{
  "n_kv_head": 8,
  "vocab_size": 4096,
  "activation": "swiglu",
  "norm_eps": 1e-05,
  "positions": "rope",
  "rope_base": 1020.0,
  "parallel_block": false,
  "extras": ["some layers without attention", "local attention windows", "gated attention", "value residuals", "an embedding shortcut", "skips across layers", "capped logits"],
  "init": "normal",
  "init_std_qkv": 0.0342,
  "init_std_up": 0.0342,
  "lr": 0.00153,
  "warmup_steps": 263,
  "seq_len": 512,
  "dataset": "wikipedia_en"
}
Each number is 128 + 32 x the weight over its row's rms, rounded and kept within 0 to 255. Layers, rows and columns count from 0. Numbers have three digits each. The size before them is the row's rms in percent of the matrix's.

# o: layer 10 attention output (transposed), 512x256, rms 0.141, rows 390-447, columns 64-127
# v: layer 10 attention value, 512x256, rms 0.0861, rows 391-447, columns 64-127
# q: layer 10 attention query, 512x256, rms 0.0889, rows 448-490, columns 64-127
# k: layer 10 attention key, 512x256, rms 0.0889, rows 448-489, columns 64-127
o390 109:148143163121141163161126116159094132101117102104165112136161149119097107085140155154060133071107121147186149092127093091146164125138115161187173128040142115063101119142128116110167070132141080
v391 104:093171117103122068127126169128144140142112074089170111103124140112131178120098098113073188127143134088206102128090093111126144048147061099176137114107159213112120162129078132163120078062133085
o391 111:080093158164140114109159094160125151103125101067204149133144165053102153070098154123171127183149100152120140178188117111134125105163124100069112163202108129142124113083186154122170093167133123
v392 108:123147040092067098126021111139181107179167091138149120136140187076123177162160159080124135092175176140129147109128100108121100149146110074089104149089153151160112162174159163163167131136147129
o392 105:168136205121089194072113174121049109059121129105105141109103053157052103157180155083058125162097098109123112135130140144184111183140130138117153090140129147069126136144164068113123098115163071
v393 110:145163128094090097171059121121124150146141079097152112133166212126143137127171096106182172096119154066139095081120115135126114182158091099169176100138172167121091080121153124155127137081142123
o393 102:093123212114149114133131133158112057039083130148118151089121116158132117175066101134124107149153125108115165149135114162078155107164110120106094154088116077106097121128160166177096099132108157
v394 108:132131167158152074131113166145161120123134144160097101112131093094166150152143152139094140151185164116129101158080158122142178186137127132126112139173152117098060177134108140168129207099068089
o394 110:141169115093096184127112130167100163152181053127156149150193101148166128110112120067085130153133157112139128124141137086187115121133097111104162081163108135106138168157120064101148105139182098
v395 101:131171177153121165190099100175106211107129165104066079127128152111129174097158172149124071142071137130205090112172140173176153098089138136121087157034097129103125094168157171131104127093126132
o395 105:189123109094140136144086129074119124140088137133107134162155160121123086119126034188150139131131107076175099147117136124155098166107157120165177093124118038189170056099093101120167125154142093
v396 105:157114104084166133122177117173142153126165127155122171132098089166133213139089113116177086102143120078177122084158116119134136129160157081093165129088149149090118135102181110133175125113075130
o396 101:126159160180100123094099136152108170075105133103065124071091109144088122121178098067132107116138179183135172155103168141090082072110125226077137116131144103168152114106120110154080120144130123
v397 105:106185157165125096125181055068106105138141133174088130145153118093129079133092122141201111146160109179184195124097112089158081134071140125054093136125123132138151156120128140064150152158135111
o397 107:131152153132169139100114144176092134173144180081139114110080129122164115059113121135138163165072127059085098069130102126098099112114112156136174120118081206089123158102152156175183185141135179
v398 105:105113083180136133102118154182096162109083177150098112095153176132119107138114091143098143126117096140134173114116094102087160124101120037147100132154137129103094129164088126102132168123090121
o398 113:136133168152120122179183109082123091148143079088191110115142142107118092109099142143165118121182088135142137133219107112165048160128097124092066152118088094109125129159143163075092141137195087
v399 102:079148055054130129126153120108147135187137100077115152109150169110144131158076122134149147107174114137168135188098145111120091149175133030162110140139164133115134122185132125166101115158131153
o399 109:096021154138094099118103137110115142059129136139131143134086077173134141168154149129082126130098141108079098194171092189090135147144134103114113146106115145157143158081153119102113118100117087
v400 109:126076087162179119095138094124105119150099116119164032088136082164124133159134133182115107169180119142135192144137099114124120114126155100105121156150104084110144184136156140110120170163074167
o400 113:120142145126149174097120121202142115144134125132086132070100131219149154143107138125147114112109135128148144113128174120116218081126095144124193148128094151086109186100099111128124124122083104
v401 108:112139086152112140163101187189130178131179204115124163104146092136111168106146106137164139086132099102134094155167118079116066099115154129210166134094164169156111143163074091142154142146126097
o401 103:163099144168077094144160134157111137126130115119107143155113091097133187113165119132117084194207213154160111121109121163157124165120086100116102122102152073113092123130170163137126132175168149
v402 103:117126087110123084153102141150164153163154079181101166176130170116141109110088172163127169066166126097163119156125131125083093205186118072175106137172176127125080143124135089211112095094136170
o402 101:105155162091125167104111089156142095096126106084190135119124092106073145129135124103126141110082114144100103185148106127138103182135113120100106112104106124136089121185128082135143123127148174
v403 117:132192179119160076185128116152154078139067124137082112082094076130155132159109138129101114122146137179113106132149157131145189060101106164118098154129127158158152148179109182081098087152118118
o403 102:141075074078137126147119082107150147079140123086096117178144117091122122120152139174131087101108182143132133111156089095176141090124175173093093132200069080206157119124089166096109144135130123
v404 104:194113105119157128094148108085162186116130150155112081127128112122150107124123078084124143122108103113109208130071160119129086161175176042144087171180137113123087135060101086174183156156116137
o404 104:118136108159133182110107118139113137115163114147189101132137107197078105124105192184161176129117101151138083149133098149107171165120139168148096068079172123120147177104131117173113098142129070
v405 108:154080086115123085114091129123130128153111149157177090186122136171145081149130104126136144102124192154106179107169105135185155164157140068155155101152138127111135113097115038152132111132144125
o405 113:179084153181106102144083128146125143150171136088126142096155134103069096191162159136093140134114075160106037135139151076071144120182079146091113169119097113049163090073150132166128094138105133
v406 101:158197136115134111149200195110094177129162152126142094206153173085135159095140178155174111117136166148135086145117123117154092028136144118213149145089102156199096137173173183170216129115045195
o406 112:051073184180138127128149104121123109075111150130150115056113063130068190151120097122057088132128117097161162117190104222127096148106170116123163148077148128146126152147142134156139140066149119
v407 108:137103133124097133110125121156157097134102121095133117119119130138127080070083143140151075175127108096096095129139134103151112151117160063109066094070129146139087134153181120139088187149190115
o407 106:109084150118137106140164198140094134140145062142160098118110196075099148155092083174122170134189137106144126093115095123084105122175124110166153144132092130070123094127112129120102083081112169
v408 103:138103163105175202114143132151093152067099107067137080092131097065092144221156136170133148112125129090129136079142113192086096128092163151186145135101059137102144144116153115167153176131085113
o408 112:163100096086105129123100112149162136187139115173173099135154175157141092192066146033187138214150118120099153103137097102157146120130117139134107130183157111124106164188110115120062130097104129
v409 110:127149103090164135110107136128146137100224089151103171119102112145126151111152126158132176119141131084164136086185208127107099163170173140187148129108154171088126143064135117153121106129054089
o409 116:117138106082122122062081073083130092130066155125110183215152109095092130131188165100098154222132189150140099130138175142157111145113116155053124110125112159110117100113122115145178176165193150
v410 106:140143119154171198142117093106144107115134178150143093103139171086131119073166153143125202150087133134192140158145093091142130078135149095098108121132098103086213162137114172129157156134103120
o410 108:104029170110123096173113102151127139151116148104150150174142095160170136169110089072156108125096131127138094127137115133124127185105128132091112144088186125119082087130122130154146060089107124
v411 100:087110077125089089124080123085157114107158163192095095184123111163160110161127157058065089087126143123136138104091050129113147103120116097092124152162124125191094104160115120098108121126166139
o411 106:134144116160113122127101183114135145140060128084106069175137160160098136134068142135160156072154071106107111116098142147155097130134215117152160160125115161068189090126162159153200079015123098
v412 105:165158106113099115085114144143107110151132127150141091239099098112118179133135146108116127108096140161120192131109108129124048072135110131148107089049130119173096083098165146137165071115176106
o412 109:154093108128082102113156107075120122177126143129193119122137136156088126103105136144138180131119120176137094145149070177166169146128141141106146107117136149145201182109147138149142117072057159
v413 096:124168100089101129071146090146173158150082106146140180131052162107126122129158136129107129115102148117121177098093181119128100227076100054117147176143115090087079145077136105184122088156105186
o413 107:128181165196089141145091137163118079158138146044153166131116071197127101141117120109167135113091080145114174152133121146147102106144058107104130035107121154162124135118142125124080111056093080
v414 107:139138159134109079134166178186121145159159133187099134156093139145138114068144090122163118119088152114166069124122139139117091120163121095136111063109148171122114124132111099173155078077098057
o414 109:090137138164142137170224131155137137107100091144120129138084106111118168116133143098128097136156135114185147161121163109129159098163162152154139090063151122106093071099146148070124081110184126
v415 099:093129140117090094182149108081120128140082140054155129175153149095109132168037124133130127112105117127148106088075172116136153166130118117114110124135084140143118136142155139145130153120175106
o415 107:181130153181149127173096164099161148137164101116096154125162120107171132117184124180119164103148140095124138151161116087136126137085117144166091150117128142128134101178185140131077187110088116
v416 104:136144118116120129146145102140145171123155021090122168193145102114109161096129135094143159092178205107081095157158205090136161093134121098157142138134166133101165147139179096152137127118140078
o416 104:136106216145121069118143167141097091128111147113143114137129152149128087155133135089172117140125120170142133149111090156114125188152105125140126087086084121140145107140127078100103098136132110
v417 111:108157124113186091158149158100133112149125118140048165120160112071130115132136083167153099101138152156187106166136130139126119110119139106152136147093127160150128104114132101101175076157158038
o417 110:103096176154131122164093115127087102108130162085123079077124048212108096200151156147069129135119161098160087131124126167160132138104156094124057088143154150114143178172101126127099173165079125
v418 107:157153189164132122119089112124156096104170190132079112166104209102131156091135030133117090122140127115133142116131081190170134143112146158065129083145156089150130158174100187097122089114114125
o418 110:124133103085192177120135083137165177159108086105176186104098112155142059100112100142166152132180105080200144095100173164088105158104088010140164160090050112072152142172176152144164137177128130
v419 105:185149125117148106138113156134073168131157175113165150142093107223123166150122103064162157136106232137143136116166130123168164247184156144203150106193153155110144169038148125137140098106119122
o419 107:141105213131078139106138074131160088163087096111093181062106136129166111103146134169090180074169164200132083053150145113127182104188151124156154146104173131123116113164098077112129154207060118
v420 110:121079132174136088151151103122119180130104157107166097085113098137135163152065055099116180192117108137104103160116122129163111161141145139169124056106095168134090149109121101131166116119076168
o420 118:125130117151123185081170172137134122118157077096085121150135146143104118156160168120153085144161139095096100142120139174129097114120051153119132168133099104132146142139078160150111096089194100
v421 107:159162109102135055084135115115127091121142135147129131063157112108136086147137158130102124133111078091093156119187169104114147106127118129131169137208124142092050184123153074095094119149143155
o421 111:126144075169098164106130133091154155070149106155166096132109121163114188129100126159094127150097121115159138135086134151125108033140095116129103163172101113105171093096150132147169181139152079
v422 104:099167161121120144179110125089166088188136150105178127113140088111116147165110165096132085117099090111066134091092113125134148120154149154100130112144110106197173096205088197116101100159172094
o422 101:166079121116166142157140156093146162137127169122132091150127140148164138099081092131128154141144168135155165099129130114064105145094155157203080110156117097152106177122182132097133120098066195
v423 109:154108125094113154136085145134213135068164163162119144152127117159127198116150077128143114096120129108086152106126125165116101117125163122140142159152113113127116113118134133163140139131171089
o423 114:142143145125157138070083167080083107152095132108149138164118147072128099178151153013139185139123122199139123067135166144163133159150085090147108099100168157114130060179138164116167143134186095
v424 098:144158172177127155151148119133093116116148127087081123188111105121113173159131142126101152082154135143168111097159116072144145122104189161092168134084158128102064131132114094115110144121163106
o424 111:159176157121142115078073127120135109178133087124147134135105215118082126082175135129161142127140198099026126065165113154135115155160096145153143123179147161130144173164099104112162135145132147
v425 098:137132090114129136133119131070144147163059137090101161080193155189140097180108143135118094140128128155163122154175122139125178201106073165092169084148171156098163116110101083138117127153150145
o425 115:149110152171090175127143126153140115157127151068113142141141148144143106153114133187131133144098150152124116138081088069076134100142155121090011124139174084175146098099156118090169097164144166
v426 095:180187154125092181108092096186093138102093110148128140152107103154108141144138092117140136128084105119124117120153129177074128064127115172134155122099160082146129053107062135060114178137149070
o426 109:084020133166133094139152122148108159129116169124124081119113125100164162164135054145132049136139176174178207099143165100102082213125110103100149190152101147133144128092145141145092126117129134
v427 103:144088155151096159125138127149068145096121192159070107126077144129112122144126057148128133132114073169096164093117134194113124069116063200113104105149102088132121065118139119118146165081124133
o427 107:162169126116144124109097137124148140131131116146118138090146089128177115105117126134150078052181169160087056149131153128119118069123094098108150133095096120116138128093120112106137111184096210
v428 097:085094142089153149133144103119139083124152120190136127099068103137125172181121144176106165125129122166134125088103146132129176080123107124106172131101130080180123132137115119117088135179159149
o428 107:137140130124139174132125192127119137150085076118120179156175156080109127101102121125117125115146161096079153122150168134149114168152068101108141139175100182117108118080110167136216113147133139
v429 102:148184164082148126078091133096159118126098130175138133122076128137117112103143068125117137122183113185043092151148127178149144082110089120110154124083160163198066159090119142153136125114165110
o429 117:158143131058104102181163081109132128051146154142112149165115092037137152087157141109118169143104091095160121158197148096106108117116130140151108095204090085092160142108130108138199150141145135
v430 099:095135158103179175084111128083126107106092122102088107074110130148106091104124130109096073168161042113115174027191168133102134111153150111121139091129109132073170118126072132135105159103128106
o430 107:119106159070148090052188130116130121131132095097090111131157161123116136097101156081144072085155177067134079147131172144097157137103143168146060169111139159170078174150143154159125073124061147
v431 098:122047110140089111102160087110125094079085149152102075125143156144118135136133131128118158144179114126092191147155109123136136188137167105076096164132119139061203099151148122139096177169089146
o431 118:080126114090156091096073112114121129113094151094207125163105132158111083113153147095192141173132142103032098153088122220087160120137109095169161163144067128109101158145089147123128072099187077
v432 097:133141102125178102147184100088131095122111133150107149125160146156129123138135078177166091156140161093107174083148133105158157179099121137101137118119077140067180093134191113104071134146122136
o432 110:128125219157132101107122107139137087112118119107131157158139142122143156151116153095107139112126107156136109090106128086097130057085108126103165084135124145200120151093121064126157153126209120
v433 108:104089068128117095111155120078090127126157160148104101051125152100132156144125111129178114121066122158129195154107159102188128077111145089110094132116048082046111113134192109140121145156177151
o433 106:138164123112149165188108131113138116146137111158153160122126158118090092133149156142047191111079092168111069171114091102186136129138162219155178114119135131111159107108097163157078180114104073
v434 094:110092168125148080185117101170135147129094170166132108114095179153129099068167116134132109140100184095112184091140153181150108175091132096167111210198128114162123096102099113119105169076154105
o434 107:073102128167170112155162118143143101148183133141165140093112157111136207108104134104110166107179121142137083098153140127106150115135114126125149142137120187134148121116121113082165139151103138
v435 101:122110144129115110097125104116095114134068197122112145190132128107136111115102100127109120143139222158138094135067129169155114132149087130114087164080114107228151099201140179101109172102096144
o435 108:096168129085138128090118138113095062113152115130135144048118134089140104118082116164072143136150105080135076135114115103155156091090174167158151142124118113132102106107116124184103139169127165
v436 105:174152157105131095096103119205150172087138156122137100112102042205142144175126108150121125103127157085147130132135110105107110157139088116153162094207148185114095163112168114169119129063082168
o436 098:120113109173157136118121137073162066145045119154113141142140166136145116151136100146144175227174106197105129137172183100122107116138102140132081139097123122157124131077075105162122095219168172
v437 114:148135087173093101083080088141123107132061117122129089116123081143107069106101143068061122117191115101171145120148192063142075080127191106158136134097185120112112137121153101112063147145146158
o437 105:150060119096102150151154131110133107114187122091147161159127197095094149116096158112224194172081098129074153171128058148114109144135159176171141158180095132136146164082184191170147141080107062
v438 105:120106098079145164196106137187121127133157129128126117192128183122112151082125119092187160120139072152159172082075079132129083097129143136148108127107150155196039121171105128166130128141167151
o438 112:146062165149103165070160173116087160133101160141107130118138166184112145108133055182086143157123130112073086115127158127172101141097109096181166116159114119096142153144125144154128115064084113
v439 105:137112181110098114084195163117117142141123103118138155179119158172119160118173098087176176156147195163096107130134155108102130205114138153147167148184168172137126106111115092121176087072125117
o439 104:073142121151167132155120096168119048107121129128118106099126120149134114105181124081076118106103079106085182094161176159069162131111103160057117106174104190150180090099144113106152178171130115
v440 100:181083127136106123191128184089154113119114148128115107170110141163114116134178078148141074133125124138131149089114158193170193168104137186119154097136178154149077172146077124180129166124134103
o440 103:159129141119118156101142088146081184087115158131218150145130115128117164153077132209115104124201093105119108081143126082129091128126093122090080146188101122149170075111134129165226132146147157
v441 100:121128162090114180124103124125111146119085115132126142207098118123153142187132123168182134080205158139100102118159164159114172150150074143128152140167196124133093140097161095162114144109133181
o441 102:063068094152073164088128134179090099132153111130198111120142184108098167100194153110106092132187130161127102156189181133134094155120112140072145125139101190137141139120078079163130065220148123
v442 103:065099106121089071106115138097149128182095126171102161174149158176144116133110199125133117125180132130072081136146179122151186213112118074119121080156154174149092091185184074156111146153122132
o442 106:140116130048099140165148125105198124092173114093113094117149085117100183152122109150123127143120042079121102133145113127090063141126126152162109145170135129113116100110156139132150104093213114
v443 098:136139130192114133119170110162157098135149183090124154153090062158134134138163036154138044098159158096115078107113163084091065112152147093119172097098126176155092081134153151129163126101133082
o443 111:189088148124117153110066152116117088100102041119122126087137145102074118124103169181101122140141156093194122090109082204123165182102141164138111139103145097112083136156133097140092155100108147
v444 099:160077150141125115187121174157126175066155116134093182104128046165118081109116131155086163126130152121115149167087122165138098146104138191100178089191143138099028129095195129134105143093150137
o444 111:119204177126103136100102123179171136212097097164084141079123155138158116112160159143108149101081132121128119143119178107115129054142114094098138116096145121121130091076158201119149096143064109
v445 099:131110111170112187144047080123117071079149172166085123111160160058143065070150125088129124135126092176116155144190147098143134076126129169111124109120126142099137083140098094096148131127089145
o445 110:133114156114076156097098150086124126132123092119127082157141149110156141100159125083099114129129106135073115075131128070159129166095163054107156195123139140067154156110121168125158174146198140
v446 104:146095101090116082085131129144205167169121135093129115139143102151143168169188167141145179089132186113076121172163162095079131176159103050225125133104133118152067157128164115169161088102085135
o446 111:092093123108163131117127135131118016045141097098070147098122123186095141150106094139133112147173041116116062124107143106186107071141175158104212132184126087133123135099158053110100121125188097
v447 103:099153112175033119098142124110156101163081155151133081083135157134132058108097154172110108163134103107126130107145110130182138160129160076123082112159078132100139121157082169147097175135074102
o447 109:142133145057131145126101193104110107113139109096120147164159137155148136110131160098129124136098049165135135162152106133148213158110166109168205139137086166164113169163159079083109119070183105
q448 095:164152101049115122149141089113148147101096082163197117179114206074175157132081120140186158116136110161138160142135089135122115120161135116146114144086119099145114110155089114155116202197113133
k448 116:113169132135125109150109135144135167097144112147116101152111141191122156137067185140092171101098094178161194145149062158136142098101089148184109072114123108091106182158093105143112124193146128
q449 112:114124120165181091091110141089133120109117127145101130086110101129122158134168136101119042127129127114143080130094183135184091176105128112120158151117166127119068100160126099103101131113116172
k449 096:156138054135094150104134115131150131168176170065090154108120132095128110150146125121155137128150155080077133097110181085117110094123159108171119138111167233142128133122185124094186106077138116
q450 112:105109078122157101111123142128152116138139116139112125093128121126125133153179117079130045139123163128145117160121182145198118147112135116103142163090189139115061097162107115093151141138139152
k450 102:166160140100101106132147102160144122158134206095074156120120142101127124124096105119142111111139205107119141120104173053130141116140189126107137123135156180146127139149182113156194154101126168
q451 078:141068151134140083133096116149131125083104174114165155087078126128159089147148092095106090108135185098107164218052149163212118135137113160129163161140184145135101106150056141157132129147143201
k451 079:165119120173136116117124134082152147150123133122084133123167180119140070097145130103175098178124192140159139193129157078126100224150152153122112132132178101149141097162155101159174150120136141
q452 097:145100120107122111148062113120155109145136126093111097100156149157129109122144103071129073115187192095054125166098130126147094113083152154149182150103189174179114120179151116121166106149120132
k452 101:198157160138152223102138149088191075121147145068100135096128135146182135146095144103115114119141140176142156122113150028105101110167156143128151130141161166138113120147158127140162138030141138
q453 110:145106137166091147140140088118134150178101169118189129178110071091086096091019163176145198146065120112118138130149073121059080110132142092155133128127054118136117161100171112091082144163162131
k453 103:140078111167188117107146158082126123114092054099146127145111100096144167163126132122171183119118096120180125170129136197142112173060111106187120048113123109139141057105100095080143161195190106
q454 102:141157124126098147168144063165076194147157106147129110189127101092089128132081105191168202123134083171059097099134105112081150092145097122129082129089087054139167168106126133107115090183142113
k454 103:127093134141160149155136160148137145080123104132133152130122138112099118143157146125146110127122142148158122121116136185100094086134106157126090115119092092108177140097084101094050149170189077
q455 115:118143139092078106134191132151118155073159125116146118170091128091119121155098107133164189160119133199146106115151117163113159125145102113121086130142064139131156105052129128140081183104113118
k455 102:057130110164130135123141128143066150102120087125164147100152131157102149149125087146082126154097098090160126121115137178162112116114127158106130088129151104139155123112106149129068143186153106
q456 101:127150169109101179140133105161085188121099081149150137168126119039098128154052107149165149124093082144135129093130104127137172155119108112125065096110073120104190140121109139185073121163142119
k456 109:098115128095121096145107145172113180082118099144161104118118169079077133181108103097154062133153139114147121082140094185139127122135069143113072102091051082078165110113086107058113141167137092
q457 108:109111145126061144172098100154165137140167169114072145144133110139113112212064141085172076146061169124094109119080075091128116121174167089078133111117083152107067077111142136137095126181135150
k457 115:119053092129127091132135149133124141116138110093092121137135091046121103078115058170142111161132162144126082182129131099111125081111129161120141128102129185137141075115150106145181219123205171
q458 112:139092118103138095163150142139107174120137110140135121175163143108103176138071134119119158196159075175128147078111138150135125146142130131136139122105085172141171091075142137114092203094165145
k458 109:091131095099164135099139146113120163133140118102099124044142083178106143146117135133100135141144118065094137132180124111129087047166119139107129128090120137130115108177092128114112150145177145
q459 096:132234149140083114093130108140095124151120162124136093109110075165103094106129076160173118180096127124112126110105100140090142085121181116135152111095119143171090115127078138103096107126107106
k459 111:139072122166167132104153186184159135119139120132097080121091147111158158167184099109160125121169105138123091156101140150070083180112126143115118148110122185109103133155144107135127095188097151
q460 103:089114104155169134139081124180165164111156186119111092095162104120123107081112110155101126109124086124129145104135158128169135181100113125147136062108113131162177145108161117140106160148047112
k460 098:109110155128151111158140176162105177060153125143099189106131059145141119159163136112159084106099133109088160098135119129091093069114090104168128141133085172162146137058130160135160097141133127
q461 105:099167189119138117123156210136125140101133154177120135159149183117144095143078085101086181141139081125118109092156113157056134144115162086120125190125060146133174098065142142128124148149133124
k461 099:135147141123113190116143120152164135104105027083088134055128125185087127154106158112104117105136047128142144170138146062115106132129174140100146174087128150140127105113156128108101094084189160
q462 104:132145117090165154130157080093114119119108145107198208082186096106144151161112088166103112130106123162102069134163108121090132196075080151127182090140177132085158145124115152130147130170117076
k462 104:192162036139161105109164117172133179151125159113149139100125159119134103184133139157127101124103134104214126117143104161146127089113105139116154135138142065142128135186130171083115127141164079
q463 101:117095089101191052108109109159132074125108179111170097083140125177139060076124102111067117142158146114055159149080139085127117162180157154222127131136142108132121126127094088136108169138114124
k463 101:135151131125143102127114149134138144073139151198042171195120131123090058115153119139093151099127176171149143068075176098096137137145122123126157109143098113160095096124152181153101118127119134
q464 114:086075111171140114086072144127116090145114173123106150043120099145132122151184099101088026137116134083139098164098181155185115137118137112114204165100172136141083076168144099129125115076130167
k464 083:159161134165099101167106147115185115125072123113146159129095128115156125148106113129138153099103099129133168145136158056078071136172162157164155125154116173152155082158152131117199155122133179
q465 081:120103111172134179112028111034104101120145128087140127086137110136124154113145106114133117153072164114117159145136159112129105173131123086108141129168147132174112104115143116077109080063135142
k465 087:175094139127104142121140087116125119159109154117097100085163115137131152124169122114143114152180144096089107087134135080143136094146154100105112173153187136103134118154149114180126117038093164
q466 079:134096099138160215123090161112128123165137099160109146151162161134131106166156145133146105147130111116144094135162094135083102162103130078141122159119157111145135089142154174077161161068147111
k466 090:178152161145123137118144132098137092153129109109117145099123090123138141108142106151083114144140129149077118094189157043132171083120179068082164164184095174104095103125148097121145114070096148
q467 110:097122115196185129151065137090125102127154140107077173089123096135120157127180148081125051145116113122177080126106150111151063143124108127134173146130169147125069099155133124098149124102118144
k467 104:155121126121108104108153124110171127141118167098119121115151115099160145115194147128143137202141141095094136116161147055119143149145171094098153140169148165133133109139179100139175130068105164
q468 100:141110112162163140122085138085141116133162156126077175123142116191139142147127166087154065114103106068145140113105142132134108082153128118100182107141170141118029088162122094085147105123125187
k468 093:146080149125098112103168152128143101146130153110129154148116126082162166101157124178175131174132174153110103136153162103075145121145161098145159171119141136126150086105176081131139119114134159
q469 107:123100126121143093072183147114116080114087202131124152112059163179108098122131130124087130076111132130114150114110105083155161127156114125144147114156199133132106141139085153103103192103091166
k469 103:146136080118112105112180175123166142096095151111146110158127185110165071159174124141189122165043148082151095118128193141104138138141116126139092136125162116127082117102178105161101091103102074
q470 082:137086078059121117108160110150129126117095130148184145176080109096121131146101126128117191187080089143081128100160062125137119157143138172130130105140090114107158121082155124122135181090163103
k470 072:130143101195169147172145177103090097147127083092066112139134104160133116092108082153101143146114055101162114110111109138099126133156132140151151086138118119151110153145084125143121133145132095
q471 103:133085114082087107127101167150135080135129082138148094110119195175128153124172114095120115103119099157151138130121113116103127184126178174124176116103173149114127160174155205179170107111142154
k471 107:128178131140149191112115093107189050163165177147132117140135061208136090072118108112093143101089104178122108206124105099114119078161185128150163155080195195138139196115130192180106070098096168
q472 078:149097137097154136176109181173102150094122105086128105123203123111173087085140079141128173121154113120087091138182112142092143100081129079130098119124090145163183149124113140147118188180149125
k472 090:127087166166143151163158110108124068101080120135169173143142091173062108174138121123131090116128120099111130099104113137161134104150146105129125156094109143137190118101111118137112185116085115
q473 108:140131105144111180139086115098101110165173081081145126137159108067122136080145102106239127114114135090098081120126161095150093104118114068091157085113107190181093109117175099123101137076156127
k473 109:100069124152130131100116122111113125162139098121111103115119101134188178109099128066117188112139133123144167168106119079127094098117097105120125117130168189129158144107119118176157176061097157
q474 100:185093124147158152113144148133037144157100094097114114100159134102082142139115082111186104143103067097119099121162134181170132151120117093082171113113134143111141097143117111082141106088163143
k474 105:144127106109085161125154177107141092107130140088122105083085119161156121134147074129139188122129063123096151159105093097149115095167088114146176122124168162081126147170182092156137151073083141
q475 109:124101067148116122162091149126117195134155076084094108115145128117124140127189092144112126159147122169169073102127113063108148131128127113126147153105117125109161124092122125153141022164162141
k475 108:126114085121185161166201137107158148141212091120134132110128146096112133100144157119116146094149136132120106117116134106122126129118174166150150064120132160162064195148114164107151183120149116
q476 104:082087147120117165140147064086106176140126110114197129164154127079117137191058094112125075154119098109062083087056067112053093142157158089094165190058102135112139145154138161141141169158107101
k476 101:148090104183196131161129141080144118056126131105075117061128130173162145135109126064094161160143129106140177160190126072091080128179130101099121070136140177117199152156104094121152182069136202
q477 099:145156147151186168164094156095141171129142113219154171094123153124125197091130111156181188114104116151159127122158188117142150160152045204135170080125163133164095185142200121056161085062159091
k477 105:120106135160108107115109143174145125143165103143190107172123165050095175135083148093146130107140093116170151065129111150142148144132075198135092105123137137083082181126103153094069051152128064
q478 107:146061204141111093015139192096140153150085115161148142126111103137143118156102151105073156132028106116143137135104132082126094139151156127155121127142092091060104097092137122095155195072131183
k478 100:124164095140102057169098120092153130131099124118107109089131120105084132088123115108149138136144127106122091151156139159140149126142084097139096105118109082120117155170135115114134130144084046
q479 106:171135143053122070124170179171133130144167129154158135162167178152124122092122113121131135062156168125179146112097099114128178120169127129170116152110113113104146060103116113137142098155141154
k479 107:158128105090155187053118079127083117123097143138138150129122127142142082136064119104156135110151150119099142159114122128079135129120190119119192109116140072114108083100169096129105153159066076
q480 093:078136178117123107140166089113056108115161116160152114083114120118136154117077090123143150160200157180135172120109170106105118080185079117157109113101076161063143109156116125121136169160112150
k480 099:106112105138133125149078094130151139107159172122084129078117142158152123181141147120088139151122144172120176145122162099113162098083129112138120103092083136157140159175139152190131126100153129
q481 102:155114159094125113151194162133031115091118031123088149118138155129097140148107113137136106069163077094111100115133108126089145095134124198090214137111148125092145136043141094118150103123150133
k481 099:150074121191137147162136113135137139131100159094090127068121086127151117065138088133132131128156106108175179194116117087162110071108130076143095108143155113162165157121140120209118152093090117
q482 110:184114172115084162102137106080096108152115093158133176138098119111141113173179116129163105106158134134112084140135144130158162061132150175080170121062088139098088151125147176080092100132151185
k482 107:093094133128075172142136152117121102154065092096187130122120091159143202154105126053132166111158071178111123160098076083140098160110191096150132163118142186166157159125094104077133145099115144
q483 102:131080162087155085111152160141200126156165103120143098225128122143146092143047139133119111103159153158104196102119153158087081138152100100146077206155100186154140053147193095184101160123159126
k483 107:198194106141100130126114118078148134113105106121112112089117107203182104115077134163116125166062161131090093144141140087105114112112101081076159089184153132149148114082138123142100118109078142
q484 106:161155144075161064167125134085121161074173117137160136093162097149116140075189139137117116110156138143109093170159135087131145119118132092165108082097161129161119150171128175121080187122116135
k484 105:064190167114169135133109138129099160139093132191138096120089074106125135177146170126133149060093095109068135115169162180082155104128137127143167160112120139124100089084111124134125150151126115
q485 101:091092080126162154151090166143096112104122106127133101134102146157113127196173140126115084109186130130103151122150187171199133116160111102078115079129173150158127101146151169161164137140091138
k485 095:142072158110106131173056130148189147118119124174133123120165095186100131156189091108074135107182136166113119076121099081148058102175115108118087151182146153163160110133108120179128151092104186
q486 102:106121166179089160148126078115169169130118144101137117073111129118084126168155149151172146116065171169115087158059148125096140066122195157068130124105094137170128151186122184145084078166104103
k486 099:102071156122097140183078125090116104060132152060134155174135174113080122149131121077092166115127126104120144060084141153119152172133133120173158092099099135118141134124146120102105158091167113
q487 098:164119066123191157111120036121129154132119159094159094147127161126102140176104148139111118158159132166145224086136121157160119134139141158120149143140122147033143105132092136115187160122132098
k487 102:167155132100130141092118095107109148148136118079116100071124200140130157175129122172099092169180155136156165107121082072179172114185085155116151148151097118111123082166103134125154178093165134
q488 109:173156091022110148107067179136140140108153124073124146109112153119124110170101088071132088135112152133111151141110115108135099140169152094098080157113117125161130093114168131151064095134108167
k488 107:121078128124123077099073057111124075128109078133155135057118114179140143159094105137143117118119100140097120157100108139116080105156162098145075130119147099152148109118181088142155170113063150
q489 107:111088114131116123113139114185115077177120110074146124171112117144135104117121126123120143102141117115166147152088153132117118125080138117134161146090117112109112187109102113103087111184101133
k489 105:131167152116147134147179136134146066149165130120140132134121126180123151102131091123123060111176179141120138151112126132127086147059112148104109076129115151136134122125150153130173128192058166
q490 106:147067066171129172131102148154141122132121148145096118104117173116123079088173153176186174061126070112129108146113154088099131100108178151161111104132167177138121143140132066158132070141089148